Part of a small language model's weights.
Training: a variant of SOAP for these matrices, 207M tokens, 3162 steps.
Each number is 128 + 24 x the weight over its row's rms, rounded and kept within 0 to 255. Layers, rows and columns count from 0. The size above them is the row's rms in percent of the matrix's.

# layer 2 MLP up, 768x192, rms 0.114, rows 715-767, columns 128-191
size [123 115 111  86 102  92  86 105  69  97 109  94 103  60  94  70 111  89 112  80  72  66 101 121 141  81  69  95  78 118  80 109  74 112 121 139 100  79  92 130  96 101  72 109  87 131 108 114  79 120  98 102  97]
[[112 136  97 129 114 157 128 101 142 149 157 139 111 122 112 139  74 127 160 108 157 136 122 146 157 149 144 136 168 108 121 135 135 103  97 129 133 139 116 168 109 114 117 164  92 102 110 121 118 124 165 170 164 113 132 136 166 120 118 104  83 118 158 116]
 [108 146 118 101 104 126 163  92 111  72 156 137  84  80 149 140 142 134  94 134 104 155 145 150 149 116 150 131 105 115 120 133 103 146 144 137 130 127 148 111 117 122  97 147 123 190 157 108 115 158 115 133 119 151 155 104 135 176 151 143 133 113 136 112]
 [134 101  96 118 115 153 117 129 145  91 131 123 153 155  94  82 101 133 154 154 108 144 147  95 149 165 131 150 128  87  90 116 127 117 126  94 139 126 144 115 140 137 139  95 135 138 123 136  86 137 119 120 132 105  56 132 113 154 103 125 117 127 122 105]
 [132 117 108 124 127 165 136 116 150 159 113 134 145 159  99 118  86  74 173 132 152 121 101 200 101 141 116 113 128 124  79 132 108 158 149 137 162 129 146 166 125 119  81 118 127 141 119  88 108 110 146 127 166 116  75 170 124  87 107 129 120 115 149 136]
 [160 113 150 117  85 141 139  84 145 164 120 156 125 114 140 163 157 107  89 148 182  97 100 103  93 150 136 128 106 145 103 137 136 118 162 119 124 105 136 140 121 123 117  89 140 105 142  88 167  86 129  97 102 133 111 102 118 134 162 118 116 126  76 150]
 [ 99 131 130 149 158 137 123 117 150 112 134 109 124 167 148 124 126  87 140 149 150 134 132 116 164 168  66 127 105 101 114 153 140 116 100  93  79 157 133 165 124 112 147 130  91 132 115 132 123 104 112 129  99 106 135 116 111 129 134 109 130 116 160 118]
 [ 91 106 119 153 150 155 185 121 120 160 128 113 144 145 133 148 153 124 188 139 149 115 136 104 118 160 111 180 116 122 114 115 149 123 165  99 133 139 178 113 150 124 115 120 124 137 118 124 172 104 120  70 147 113 154 143 170 139 100 168 123 129 119 130]
 [147 167 122 149 113  82 120 102  89 159 146 122 120 151 139 102 140 134  89  83  43 102 128 115 143 112 126 111 126 156 134 128 149 150 146 147 143 134 119 141  72 118 116 110 134 122 155 105 138 131 120 114 145 151 114  85 208  95 116  86 137 146  84 173]
 [124 103 104 137 170 145 116  73 123 131  57 125 138 157 147 128 136 132 122 144 145 157 158 183 115 133 140 156 151 173 124 172 130 122 130 134 130 111 132 127 101 133 135  74 167 103 120 162 123 125 131  99 138  99  93 150 101 154 133 161 126 168 131  50]
 [148 170 140 129 104 120 136 142 143  95 138  93 137 129 140 111 164 124 114 131 114 128 108 125 189  99  91 102 113 100 124 144 103 119 132  91 124 145 142 142 151 117 115  90 159 128 128 104 102 107 108 132 147 150 106  93 168  89 141 102 105 142 115 148]
 [111 131 100 149  75 113 137 136 150 163 157 106 142  99  87 122 137 123  78 126 128 125 131 143 137 156  99  97 132 116 113 149  91  83 119 109  98 148 118 139 103 123 123 132  94 122 138 119 142 164 112 143 113 117 125 181 153 156 177 101 107 112 102 125]
 [152  79  83 120 115 154 141 162 136 152  92 175 120 114 134 147  64  95 208 101 128 124 109 114  78 129 117 131 123 151 101 148 121 131  79  91 147 130 126 119 117 127 112 131 124 121  98 164 122 158 121 123 149 141 119 134 152  82 119 141 155 116 131  97]
 [125  98 128 172 161 171 135 122 160 116  59  99 118 138 148 174 108 100 179 118 127 162 131 100 145 123  88 124 126 109 145 160  98 114  76 103 142 145 132 140 112 151 146 138  84 111 136 135 118 150 154 107 154 100 128 142 167 145 118 117 153 156 158 156]
 [ 98 113 119 159 109 155 121 106 148 104  93 128 151 173  95 107 119  83 137 145 147 117 150 161 144 133 122 132 106 139 117 171 111 184 121 127 144 122  86 128  92 121  86 127 108 133 162 127 153 146 143 128 126 109  66 104 146 138 152 136 145 142 106 148]
 [170 115 121 145 104 123 161 108 138 124 102 131 134  88 122 104 116 101 147 118 122  70 145 173 134 160 141  99  93  96  87  72 137 126 122 135 145 102 143 110 129 112 109 111 110 106 112 145 114 160 132 150 157 131 128 119 130 138 134 118 121 134 109 121]
 [105 114 123 116 129 109 150  79  89 142 108 116  87 145 137 111  98 124 141  99 145 122 134 193 111 120 121 146 118 147 128 120  93 138  91 114 153 152 120 103  76 144 166 103 171 125 126 109  92 139 125 140 141  85 107  77 119 135 129 178  81 115 120 136]
 [137 128 131 110  83 106 115 107 164 145  57 118 149 166 127 129 113  93 146 117 119 119 150  94 170 171 103 143  72 147 131 125 143  87 122 121 119 116 112 118 158  98 123 146 125 151 114  94 100 115 110 132 149 115 163 106 132 168 141  99  82  87 110 142]
 [150 178 113 159 141 119 165 161 126 138 122 146 137 150 100 137 120 128 134 141 140 159 108 103  94 136 127 105 116  98 162 117 100 129 151 143 140  70 154 135 157 138  92 106 137 125 126 140 133 140 149 106 159 104 103 150 120 130 109 130 130 120 121 111]
 [124  73 123 127 128 137 166  84 153 142 127 147 109 122 144 149 119 139 130 119 149  82 107 122 202 120  91 132 103 137  94 158 130 164 129 141  81 115 142  97 106 130 141 104 147  89 131  95 152 188  99 115 163 145 100 140  99  78 121 116  99 138 110 130]
 [108 117 116 138 112 169 140 108 134  97  86 110 113 165 155 150  68 117 128 138 143  97 141 131 120 107 143 110 141 138 120 124  98 146 106 133  94 116 111 110 111 116 135 107 134 139 126 109  92 122  81 142 147 107 123 102  72 140 127 121  77 131  99  89]
 [102 108  84 138 141 162 100 101 152 108 117 128 144 152 123 167 111 132 153 155 118 126 133 173 100 121 120 152  93 135 110 146  83 161 106 109 148 122 124 121 111 117 125  60 108 116 119 133 133 115 138  84 130 104 118  68 102 171  79 157 101 133 138  88]
 [ 82 164 150 115 132 126 176 133 114  94 107 110 127 119 117 119 105 111 142 128 122 118 146 134 123  76 142  98 122 142 109 128 119 118 106 109 163 134 124 161 110 124 103  97  67 152 164 101 112 138 156 174 153 131 108 132 119 122 115 157 128 121 119 139]
 [127 111  92 123 110  92 147 162 126 153  99 112 161 137 126 151 131  96 150 116 124 130 117 102 161 135 110 170  86 108 154 102 154 105 135  96 176 137 149 143  90 123  80 129 145 152  84 119  85  98 168 122 155  93 148 151 107 114 113 131 140 110 140 166]
 [101 144 125  98  73 152 108 169 143 101 105 131 160 149 123 156 139 128 144 103 137 119 117  87  83 163  65 137 131 115 126 140 138 102 129 144 118 140 103 156 129 147 112 113 109 145 110 134 145 100  96 108 117 122 134  80  98  80 120 130 143 126  80 120]
 [ 77 155 126  87 175 137  99 121 116 125 124 147  97 107  98 183 126 149 155  95 111 125 116 148 151 100 160  83  94 140 131 109 108 142 165 114 127 143 142 133 106  95 126 145 158 176 166 124 113 146 110 143 102 131 120 130 123 136 174 126 154 115 116 163]
 [114 117 129 159 145 143 148 148 123 134 140 142 110 149  95 140 148 108 176 148 131 128 126  98 135 143 107 157 104 140 105 144 146 145 113 123 111 105 122 114 115 122 144 103 131 100 108 139 110  81 102 104 164 140 148 131 145 163 125 107  92 124 113 158]
 [128 144 135 127 134 129 105  75  90 110 149 134 167 133 144 127  99 133  99 133 150 140 157 167 125 114 151 174  98 109 126 127 132 170  91 120 112 105 149 117 149  84 138  95 141 123 134 161  89 118 145 159 192  91 119 116 142 107 126 112 127 122  84  84]
 [110 177 139 157 127 110 110  95  98 112 100 123 129 103 159 120 142  80 123 110 164  83 131 156 100 116  92 126 107 111 125 124  92 106 109 136 146 116 178 123 158  98 152 110  92 137 120 115 143 103 126 147 170 101 129 154 128 157 144 100 127 138 100 158]
 [122 122 162 125 140 136 154 134 148  88 114 125  90 125 130 160  88  94 112 122 116 134 130 182 145 115 118 118 104 135  88 109  77 117 111 126 109  88 103 131  91 138 157 103 146 106 102  98 105 103 106 137 129 110 129 113 130 157 117 192 102 164  59 133]
 [ 97 138 117 106  93 122 112 116 120 137  85 115 143  89 123 173 155 135 155 141 159 120 142 153 102 150 145 100 154 112 111 123 128 110 153 153 102 124  97 119 151 137 138 120  78  70 100 137 128 113 121 160 170 141 114 127  99 132 101 127 101 146 124 158]
 [112 115 103 140  83 153  97 107 148 118 112 111 101 160 150 145  63  93 122 126 122  94 127 153 119 130 116  85 139 112 131 132  75  98  99 137  71  82 114 139  92  93 141 107  93 128 111 114 136 100 114 129 115 111 128 122  89 181 120 128  97  94 115  83]
 [128  77 108 136 160 110 157 115  96 149 137  89 110 153 107 135 107 133 102 130  98 117  98 139 162 169  95 139 156 132 144 165 124 158 124  85 127 144 140 128 117 167 120 163  94  99 100 142 123 183  96 145 124 133  91 165 127 145 152 164 115 149  76 124]
 [131 143 132 156 145 122 107  91 142 115 150 110 164 104 156 144  87 118 110 120 135 111 150 158 140 111 124 150 141 140  99 108  90 106 106 109 129  94 114  99 105 125 164 115 129 107 116 124 147 134  96 151 150 124 145 165 115 154 127 154 123 157 100 111]
 [ 95 143 117  48 127 119 133 132 129 102 134 130 154 116 121 107 135 144 135 136 122 105 160 182 126 143 157  97 106 124 115 121  71 164 135 112 104 137 117 135 158 161 112 169 141 122 119 172 123 119 156 101 145 118 112 128 145 161 139 171 119 132 144 118]
 [120 183 105  78 143 118 169 115 120 139 136 133 140 163 168 114 112 136  81 158 144 131  98 139 102 118 159 125  97  82 126 147 131 163 142  78 125  98 123 133 134 106 134 100 153 152  92 129 130 140  96 126 173 128 122 109 131 147  98 139  95 133 126 101]
 [145 141  98  96 182 103 108 162 142 128 138 122 183 138 120 103 131 135  98  85 139 108 124 169 108 165 138 139  96 147 128 174 114 111  94 106 191 114 138 130 122 141 127 128 127  93 126 155 142 163 152 129 170 149 117 162 137 101 133 122  93 146 142 102]
 [121 116 100 143 105 123 118 101 124 122 141 115 161 175 121 123 116 156 130 151 100 100 117 159 138 113 140 124 119 165  86 104 116 129 131 150 110 151 102 131 108  91 135 100 131 136  95 114 161 119 160 140 178 151 131 114  84 139 114 106 191 137 129 106]
 [103 150  82 125  90 125 152 108 144  98 104 129  79 127 118 135  75 128 131 144 133 124 160 159 120 135 137  97 123 127 111 119 102 126 128 100 128 132 117  77  77 100 110 115 101 139 100 124 124 126 151 105 103  98 112 107 142 179 119  98 100 133 124  87]
 [ 89  98  91 112 123 156 158 133 131 126 148 125 158 157 122 115  98  97 145 125 144 108 129 157 129 140 128 149  93 151  92 122 138  78 149 137 144 163 110 134 146  98 118 135 122 133 101  93 122  99 126 138 152 124 127 125 139 175 117 153 130 129 137 116]
 [129  82 123 136  88 105 178  88 133 130 136 152 120 119 129 116 129 155 137 142 147 113 119 110 122 117 122 162 114 166 128 120 116 134 140 145  73 149 111  97 128 101 140  86  86  98 122 124 123 134  97  97 152 137 112  93  83  81  83 104 157 103  93  83]
 [128 135 170 124 159 136 108 101 150  92 124 148 149 145 123 182  94 102 152 117 124 114 143 152 143 113 127 172  89  93  96 141 121  93 104 143 127 137 154 138 125 103 149 101 102 151 119 121 126 106 152 154 129 119 116 151 100 153 104 111 113 125 150 119]
 [ 95 116 129 144 108 149 152 143 118 116 109 127 116 144 125 110 134 136 123 140 104 132 141  88 104 134  91 150 175 149 151 153 127 130  98 111 145 135 113 121 131 123 145 144 118 131 116 142 113  82 123 115 143 135 126 195 145 117 136 126 125 157 133 149]
 [141 133 121 137 138 125 110 131  77 119 115 104  89 163 143 178  91 163  85 152 152  94 102 156 106 153  94 132 113 139  98 142  71 130 147 105 106  94  67 107 111 104 116  99 144 136 117 115 112  98 154 147 146 145 117 108 122 126 102 155  84 124 132 106]
 [133 101  92 139 172 160 153 160 125  99 108 105  93 142 126 145  97  84 146  98 106  98 149 101 117 148 141 166 102 158 118  97 148 126 120  80 154 134 168 113 129 131 102 148 114 141 151 122 156 156 129  88 151 136 152 132 157 143 111 114 134 148 133 116]
 [ 84 140 108 118 111 131 115 101 128 105 110 111 149 158 149 133 109  80 162 131 112 129 137 186  98 115 152  77 145 114 115 131  60 129 137 137  95 107 126 101 118 133 139 114 142  97  52 143 140 121 110 124 148 121 107 124  88 169  97 117  96 128  95  85]
 [109  86 131 101 139 140 124 117 107 134 115 153 169 108  97 120  99 130 164 187 128 147 106  85 121 146 115 137  90 154 140 120  85 152 137 127 105  93 140 144 107 119 100 132 157  77  88 172 156 136 103 119 127 158 128 139 130 122 117 109 177 106 113 125]
 [149  70 145 172 185 170 113 137 105  69  96 121 107 163 143 166 102 135 103 122 147 113 133 148 154 141 126 108 176  92 122 143 103 135 168 126  99  93  93 137 160 136 111 127 150 133  91 110 123 152  66 134  97 122 139 133 106 110 130 138 112  82 140 131]
 [141 121 110 120 132 126 168 129 144 130 138 141 147 112 158  96 118  92 145 143  80  89 152 141 143  99 124 154 177 171 139  97 127 111 121 138 134 120 159 156 148 107  98  98 117 174  99 124 124 143  94  93 102 114 129 153 118  84 172 120 192 148 125 148]
 [121 108 133 145 159 135 124 158 104 110 137  92  92 147 103 122 114  99 116 146 162 126 135 186 116 133 137 106 123 119 113 133 112 153  92 134 117 100 127 164  85 165 107 123 148 120 103 127 121 164 116 133 145  95  86 122 131 140 122 160 117 111 136 115]
 [129 147 149  85  66 156 171 108 147 156 102 182 125 101 186 106 108 132 113 155 130  98 145  77 120  99 107 125 143 167  98 107 111 102 115 144 104 102 128 114 138 101 139 119 119 133 149 101 100 108 109 125 134 135 179 112 129 118  75 119  77 125 116 113]
 [156 173 126 118 162  82  89 129 121 111 153 106 133 136 110 177 134 108 110 139 143 118 103 144 126 108 140 158  90 103 119 149  98 128 136 143 143  78 117 134 165 127 157 113 124 100 123 150 127 122  93 122 147 133  74 119 105 125 124 146 126 144 167 128]
 [156 144  92 103 139 113 131 143 134 123 109 132 104 149 130 166 165  85 155 141 154 103 148 115 120 159 150 123 112 165  68 118 119 100 117 115 145 118 110  94  95 130 154 107 141  96 102 103 128 108 124  84 130 100 121 127 112 135  78 149 127 122 134 129]
 [126  94 131 125 124 116 100 180 145 122  85 148 101 142 101  95  82 121 130 142 112 137 112 126  98 140  79 104 115 137  77 135  93 113 104 143 114 102 142 164 115 135 133 111 128 117 103 116 109 105 135 105 151 111  89 109 120  78 128 135  97 143 114  66]]
# layer 2 MLP down (transposed), 768x192, rms 0.0607, rows 715-766, columns 128-191
size [130 125 135  90 110  87  97 102  72  87 124 100 120  66 119  57 104  94 105  68  62  62  83 120 126  47  40  92  68 126  63 114  69 119 124 130 101  76  94 123 110  82  73 127  72 132 114 127  68 125  95 107]
[[141 130 159 131 134 109 144 162  99 113 103 142 129 143 139 136 170 124  72 142 115 128 139 117 107 111 117 101  83 146 139 124 116 139 158 135 115 129 132  88 128 149 123  86 172 145 158 136 132 132 114 108  82 156 130 147 103 131 151 146 199 160  95 133]
 [144 110 125 140 153 125 101 146 130 161 117 102 161 155 111 121 100 121 186 134 152  98 115 118 113 132 101 114 149 150 140 115 126 106 111 106 120 128 102 138 117 136 142  98 128  48 106 121 128 107 122 133 124 112 103 150 108  54 107 107 111 165 123 131]
 [162 107 121  55  64 136 155 146 142  71 153 135 101 143 133  81 121 175 123 138 129 120 135 115 131 144 133 134 149 111 133 124 140 130 121 147 116  98 111 133 152 137 148 109 125 146 120 162 144 150 127 147  99  91  95 156 119 146 115 111 118 132 103 110]
 [116 100 117 127 140 132 140 114 150 142 161 143 150 135 102 137 135  62 141 134 123 126  76 138 155 113 141  95 160 139 111 124 128 158 169 111 140 101 143 149 149 107  57 133 164 124 113 117  95 104 142 155 170 141 119 124 133 108  81 147 110 130 127 130]
 [ 95 125 113 137 159 118 114 170 108  91 130 117 133 139 135  93 107 151 177  89  67 142 154 136 166 108 126 134 144  99 168 129 112 152 101 148 134 134 114 113 136 106 146 167 108 182 115 157 107 149 123 144 137 124 141 143 105 135  96 136 129 124 173  84]
 [137 133 120 109 127 109 163  87 120 160 128  73 118  88 122 100 146  97 125 159 147 142 158 137 124  89 134 133 134  95 110 137 133 139  97 154 125 153 135 121  19 134 108 128 129 131 162 126 136 129  93 132 122 125 148 145 140 180 145 143 155 113 119 142]
 [ 82 105 162 152 144 138 181 128 104 156 101  87 126 157 123 167 156 124 119 130 127 147 147 147 125 112 148 177 130 149 172  84 155 109 142 144 149 134 145  79 124 113 160 117 106 140 132 125 137 119  86 117 146 177 145 145 127 112 161 131 115 128 126 147]
 [107 105 117  98 127 145 143 153 161  83 128 111 160 103 150 153 118 124 165 142 206 121 131 144 126 114 131 125 150 104 119 115 109 117 111 101  98 117 131 133 145 132 164 125 121 122 115 128 134 113 111 126 110 119 127 135  39 149 152 167 133  88 166 103]
 [134 115 120 127 180 136 105  97 143 160  88 122 134 146 141 129 140 146 117 155 131 137 127 148 122 126 128 160 152 182 106 159 142 128 151 125 118 117 151 147 114 144 122  65 151 103 119 169 103 114 156  99 143 117  88 132 109 164 135 145 139 148 126  67]
 [126 106 128 136 143 125 128 120  96 144 119 154 103 117 130 150  74 143 146 124 130 129 123 138 119 163 149 133 137 145 139 118 136 139 127 156 123 119 131  87 132 133 145 178 106 141 142 144 139 140 126 121 129 103 137 164  84 176 130 150 158  98 128 102]
 [157 126 165 104 187 141 121 115 110  93 109 162 106 156 168 131 103 137 202 124 138 127 121 134 113 105 140 156 113 137 169 106 142 155 143 155 162 111 144 134 149 140 134 139 166 135 137 134 109 114 138 123 138 141 136 103 107  96  88 150 140 148 163 128]
 [155 115  90 115  74 115 131 170 108 115 107 154 130  96 129 128  68 127 174 144 162 125 123  91 105 130 129 139 146 150  81 111 131 132 103 120 122 140 134 116 126  98  97 148 122 118  97 158 136 141 132 159 162 165 144 135 146  77  96 174 126 149 117 110]
 [185  92 112  88 115 102 114  90 124 129 103  74 140 123 129 100 116 129 136 155 136 108 146  86  87  98 137  70 116 125 102 159 116 160  96 132 140 139 123 184  66 143 156 131 121 121 150 146 184 117 143 138 125  99 128 135 124 136  95 133 118 147  92 119]
 [ 91 115 146 152 125 147 132 107 134 123 108 148 139 172 113  90 140 110 139 147 152 126 148 135 128 143 133 136 120 163 108 157 151 164 140 117 145 132 109 137 137 101 111 141 115 118 159 149 140 135 158 136 154 118 109  97 145 134 152 132 134 127 103 143]
 [135 161 124 168 115 142 189 119 115 147 102 105 134 106  81 120 135 113 117 110 113 142 136 144 114 109 145 123 124 126 129  74 113 109 114 144 148 122 127  91 165 111 103 118 105 146 132 132 111 157  80 154 105 135 166 116 140 122 170 130 127 120 113 118]
 [117 118 120 117 148 134 146  97  94 149 126 123 100 149 141 133 109 128 137 109 170 133 131 159 108 139 131 153 113 167 128 117 110 126 106 124 144 167 130 109 116 152 158  83 165 138 136 122  93 149 149 135 174  71 110 102 120 152 124 149  78 119 129 135]
 [127 134 106 145 155 153 110 146  88 116 162 141 131 100 116 144 105 174 124 121 131 131 104 157 102  93 154 125 192 100 131 110 104 155 122 115 126 112 122 130 118 170 125  85 125  85 145 151 140 121 140 129  85 125 104 150 134  76 126 129 185 174 145  94]
 [133 176 132 165 107 131 159 144 134 114 161 160 141 130  93 120 127 146 125 134 121 164  99  81 110 129 135 116 133 156 162 151 139 156 121 135 139 115 119 127 173 125 127 109 124 128 139 130 143 126 140 110 150  98 136 112 127 144 114 118 125 131 108 110]
 [132 147 124 129 138 136  90 187 119 111 125  98 139 139 135 104 146 102 148 137  74 182 142 136  63 138 147 114 163 125 177 118 129  89 126 131 176 120 107 152 141 130 103 160 127 181 115 140  77  78 140 119  94 112 142 131 154 156 142 148 176 109 143 121]
 [131 127 123 150 134 185 142 122 133 122 117 121 135 175 162 155  75 130 123 145 168 123 157 119 121 128 150 137 149 166 101 122 135 153 131 148  93 152 135 129 150 101 142  99 135 147 148 135  84 149 129 145 178 110 107 130  96 140 119 138  79 150 111 116]
 [100 121  95 145 145 165 120 102 136 111 117 132 136 135 132 173 116 141 140 146 133 153 157 131 113 114 123 124 120 144 107 139 125 170 118 113 135 141 130 119 146 117 128  71 106 111 137 139 107 145 146 105 153 116 104 112 104 161  64 130 106 132 119 113]
 [ 89 148 151 133 133 127 152 134  99 107 117 132 153 131 123  98 119 101 147 133 123 130 146 132 130 100 147 132 111 182  84 110 135 121 115 114 143 139 103 147 162 112 103  75  91 123 157 127  98 140 159 140 182 124 138 137 128 137 126 137 128 106 113 136]
 [167 130 141 131 153 159 123 131 145 101 102 145 100 128 123  85  87 151 120 109 102 139 124 160 110 149 146  88 141 135  97 100  67 159 116 156 113  86 102 115 195 141 163 103 128 119 124 112 139 179 119 117 104 159 100 107 117 116 168 110 125 128 128 143]
 [126 105 129 157 174  99 142  68  99 159 148 127 112 111 126  80  89 147 100 133 112 125 134 140 167 105 179 138 128 149 123  99 118 145 129 109 149 120 147 110 132 111 131 127 136 115 135 107 102 131 140 142 161 127 126 136 130 197 162 126 120 109 174 135]
 [184  96 145 170  86 131 143 141 137 124 140 111 138 150 161  75 149  98  88 163 145 110 144 123 117 144 106 142 177 120 132 164 151 129 101 144 136 107 118 125 125 171 121 104  99  81 107 114 144 124 145 120 166 132 107 138 140 113  89 130  88 148 154  98]
 [107  96 101 107 157  96  96 123 122 136 136  84 149 115 111 121 118 110 157 125 110 114 130 121 126  63 141 141 114 121 145 131  62 127 101 183 151 137 136 117 168 131 111 121 128 120 157 141 107 150  94 116  89 112  98 106 108 138 141 164 213 117 125 145]
 [142 133 147 171 144 122 135 105 122 113 163 148 144 138 142 174 139 156 116 160 148 130 161 137 114  99 155 135  92 154 119 120 104 149 114 152 116 133 157 117 154 102 136  96 106 163 138 162  97 128 136 145 198  84 104 127 135 104 127 103 146 127 106 108]
 [108 132 146 145 130  99 123  95  99 124  93  94 104 113 148 145 131 102  88 121 150 116 109 150 112  84 106 174 109 142 120  95 105 120 120 150 130 115 153  78 142 111 164 122  81 134 100 131 133 126  97 152 168 142 175 117 104 138 142  94 143 128 116 132]
 [126 139 166 118 155 138 129 129 152  93 133 135 118 143 134 157  89 107 100 115 119 142 147 149 123 132 127 130  94 151  48 105  96 127 124 112 111 119 129 127 141 141 154 108 153 111 102 118 119 112 141 131 144 104 119 140 143 150 111 184 104 167  41 160]
 [143 141 150 160 153 134 138 131 121 117 149 159 111 179 142  97  81 124 115 115  84 132 113 126 158 115 106 137 101 145 162 142 133 143 108 120 146 118 135 126 117 139 108 148 171 190 121 130 108 122 143 103  81 119 119 127 128 118 163 123 161 108 126  99]
 [111 116 117 150  91 150 118  96 148 133 122 110 128 174 138 148  76 105 104 147 117 103 130 142 130 133 128 110 145 123 111 129 123 118 110 145  80 107 124 137 124  91 156 119  95 117 136 149 118 113 148 132 151 115 109 125  93 201 120 138 115 106 118 118]
 [117 176 142 141 103 148 105 158 158 101 135 143 122 106 149 123 161 155 161 119 160 138 182 104 111 115 145 128  94 143  95 114 132 116 134 175 116 112 116 131 124  94 122  97 161 160 168 122 132  99 145 132 132 141 152 117 140 112  94 128 145 125 193 136]
 [115 149 138 163 129 156 105  96 141 111 146 115 153  91 140 151  82 128 105 124 146 108 139 136 144 105 134 119 157 146  73 111 114 104 127 129 127 101 108  89 128 140 160 104 103 104 143 147 125 149 132 129 174 135 134 169 137 139  99 141 123 143 142 146]
 [151 125 135 214 147 139 115 136 109 131 113 121 119 140 144 159 107 113 134 133 133 147 105  72 113 107 121 135 153 138 146 141 167  98 131 127 139 124 129 121 108 109 137  82 123 127 149  99 141 133 113 128  93 128 130 130 140  96 129  91 146 116 133 137]
 [122  90 152 172 124 133  95 138 135 104 120 116 104  96  94 135 143 126 183 108  88 118 155 125 134 122  77 133 155 188 137 104 107  81 101 153 124 151 123 134 120 144 109 139 107  85 152 126 129 110 156 128  73 124 122 126 122  94 170 114 162 118 153 154]
 [123 111 145 159  77 163 138 106 104 124 119 137 113  99 137 143 116 115 189 165 108 151 124 113 137  96 116 115 179 118 121  97 136 141 169 149  80 148 122 125 140  86 117 123 148 148 128 121 134 108 106 127  80 119 133 103 126 159 107 144 168  94 102 156]
 [120 144 139 120 162 129 133 164 133 131 104 162 112  97 154 138 145 103 147 131 144 125  99 124 109 126 114 125 125  84 196 148 109 137 123 128 128 111 143 139 138 178 126 155 123 121 137 144  91 120  96 123  65  94 143 126 148 101 153 162  73 107 163 158]
 [108 144  80 138 107 142 159 105 140 118 122 156 110 136 153 151  92 162 136 143 151 155 174 137 119 147 144 128 127 158 101 120 127 138 146 112 126 141 122 113 130 117 125 110 118 124 123 135 108 151 168 122 140 105 114 132 148 175 116 110 109 144 116 123]
 [ 82  97 125 132  97 116 141 153 102 116 152 108 142 142 135 109 105 142  77 146 162 129 143 178 111 103 118 167 152 120 114 132 126 118 159 157 134 124 121 140  96 117 126 122 138 121 106 103 148  99 120 123 173 127 125 158 137 142 117 128 117 156 103 134]
 [110 176 134 116 165 139  75 153 125 121 106 106 134 132 142 143 128  94 123 109  88 141 114 129 130 120 131 112 136  98 120 121 132 128 109 105 176 108 134 157 135 158 137 172 165 179 130 124 137 113 155 138  93 122 153 136 143 177 190 148  95 159 171 157]
 [111 160 184 127 163 137 119 100 118  87 138 116 167 138 122 200 102 109 147 151 122 144 147 133 126 118 119 147  82 116  79 149 124 149 132 158 130 174 179 147  87 128 171 104  64  99  90 112 113 108 144 130 139 104 103 115 106 125 123 121 119 149 155 145]
 [132 135 121 126 129  88 115 105 119 138 124 124 126 128 128 160 110 140 125 123 173 116 135 157 150 101 156  97  71 112 101  89 116 120 148 146 107 125 148 136 125 158 125  99 144 115 133 135 123 169 120 139 114 113 108  97 106 139 122 118 130  93 108 142]
 [144 145 140 133 131 133 112 142  97 133 127 122 116 154 155 181 106 171  90 158 158 122 142 130 114 150 131 146 115 162  70 119 104 141 136 134 121  96 100 119 118  84 124  97 144 128 129 126  80 112 176 149 159 121 116 133 136 116 135 165  95 120 130 139]
 [135 117 135 119 111 126 126 152 109 131 102 122  89 137 123 136 132 145 111 109 123 135 136 110  91 116 141 141 111 150 156 125  75 107 143 141 128 118 146  84 108 153 115 142 112 149 148 106 139 137  81 155 120 154 151 138 130 113 158 132 116 119 121 104]
 [104 129 123 134 122 146 135 107 127 121 137 130 148 175 141 132 115  95 145 141 117 147 159 169 116 124 141 104 148 142  96 122  95 140 154 134  98 124 145 114 157 128 145 118 146 104  87 157 133 142 139 137 184 111 107 141 106 179  79 121 102 143 103 113]
 [145 157 125 170 124 123 127 136 178 125 145 101 107 149 151 146 167 114  78  66 126 113 121 137 129 125 155 123 181 103 108 137 146 108 101 137 151 164 117 107 131 116 139 125  98 190 145 106 103 115 131 125 132  90 124 118 127 127 173 141  66 143 132 133]
 [ 95 129 115  87  72  80 159 118 153 183 165 145 109  93 115  80 133 112 165 141 116 140 115 103 110 117 108 145  68 150 144 127 132 126  73 140 133 169 149 117 110 133 131 131 110 124 153 140 121 110 172 130 168 149 119 148 141 141 123 110 130 199  91 115]
 [110 117 158 132 114 128  99 123 132 123 125 103 109 139  97 153 138 156 101 108 177 153 100 126 120 123 134 102  70  77 125 147 123 142 147 121 113 136 102 126 116 168 154 158 149  69 138 142 141 115 145 145 168 145 153 107 121 175  70 119  52  96 103 122]
 [109 146 152 143 158 143 117 153 110 121 144 127 108 161 148 134 134 124  86 135 176 142 135 172 116 141 148 134 144 159 105 134 145 139 126 144 108 116 145 162 101 182 113 122 141 134 106 136 118 160 140 148 163  78 121 144 126 145 123 147 110  88 133 100]
 [127  99  93 163 173  96  89 158 113 108 128  86 123 166  81 150 140 131 141  96 126 142 100 151 135 136 138 118 101  85 175 159 119 148 137 103 142 151 123 137 107 158 115 122 134 144 114 136 151 137 144 123 121 106  93 136 125 135 195 136 207 145 140 117]
 [105  85 145 126  93 177 142 122 128 145 114 158 123 125 132  98 118 174 162 123  82 136 143 111 136 150 126 113 171 168 156  99 147 134 136 103 107 181 145 136 124 124  92 149 144 154 123  99 136 132 135 131 124 146 158 129 124 121 116 144 136 111 114 125]
 [ 79 124 132 141 133 150 126 137 127 118 145 125 115 146 116 122 125 117 103  99 137 152 128 131 115 143  89 135 117 128 217 114 124 122 152 129 129 132 114  92 157 130 142 138 124 185 136 124 115 149  67 149 103 149 169 149 129 104 182 136 155 109 105 104]]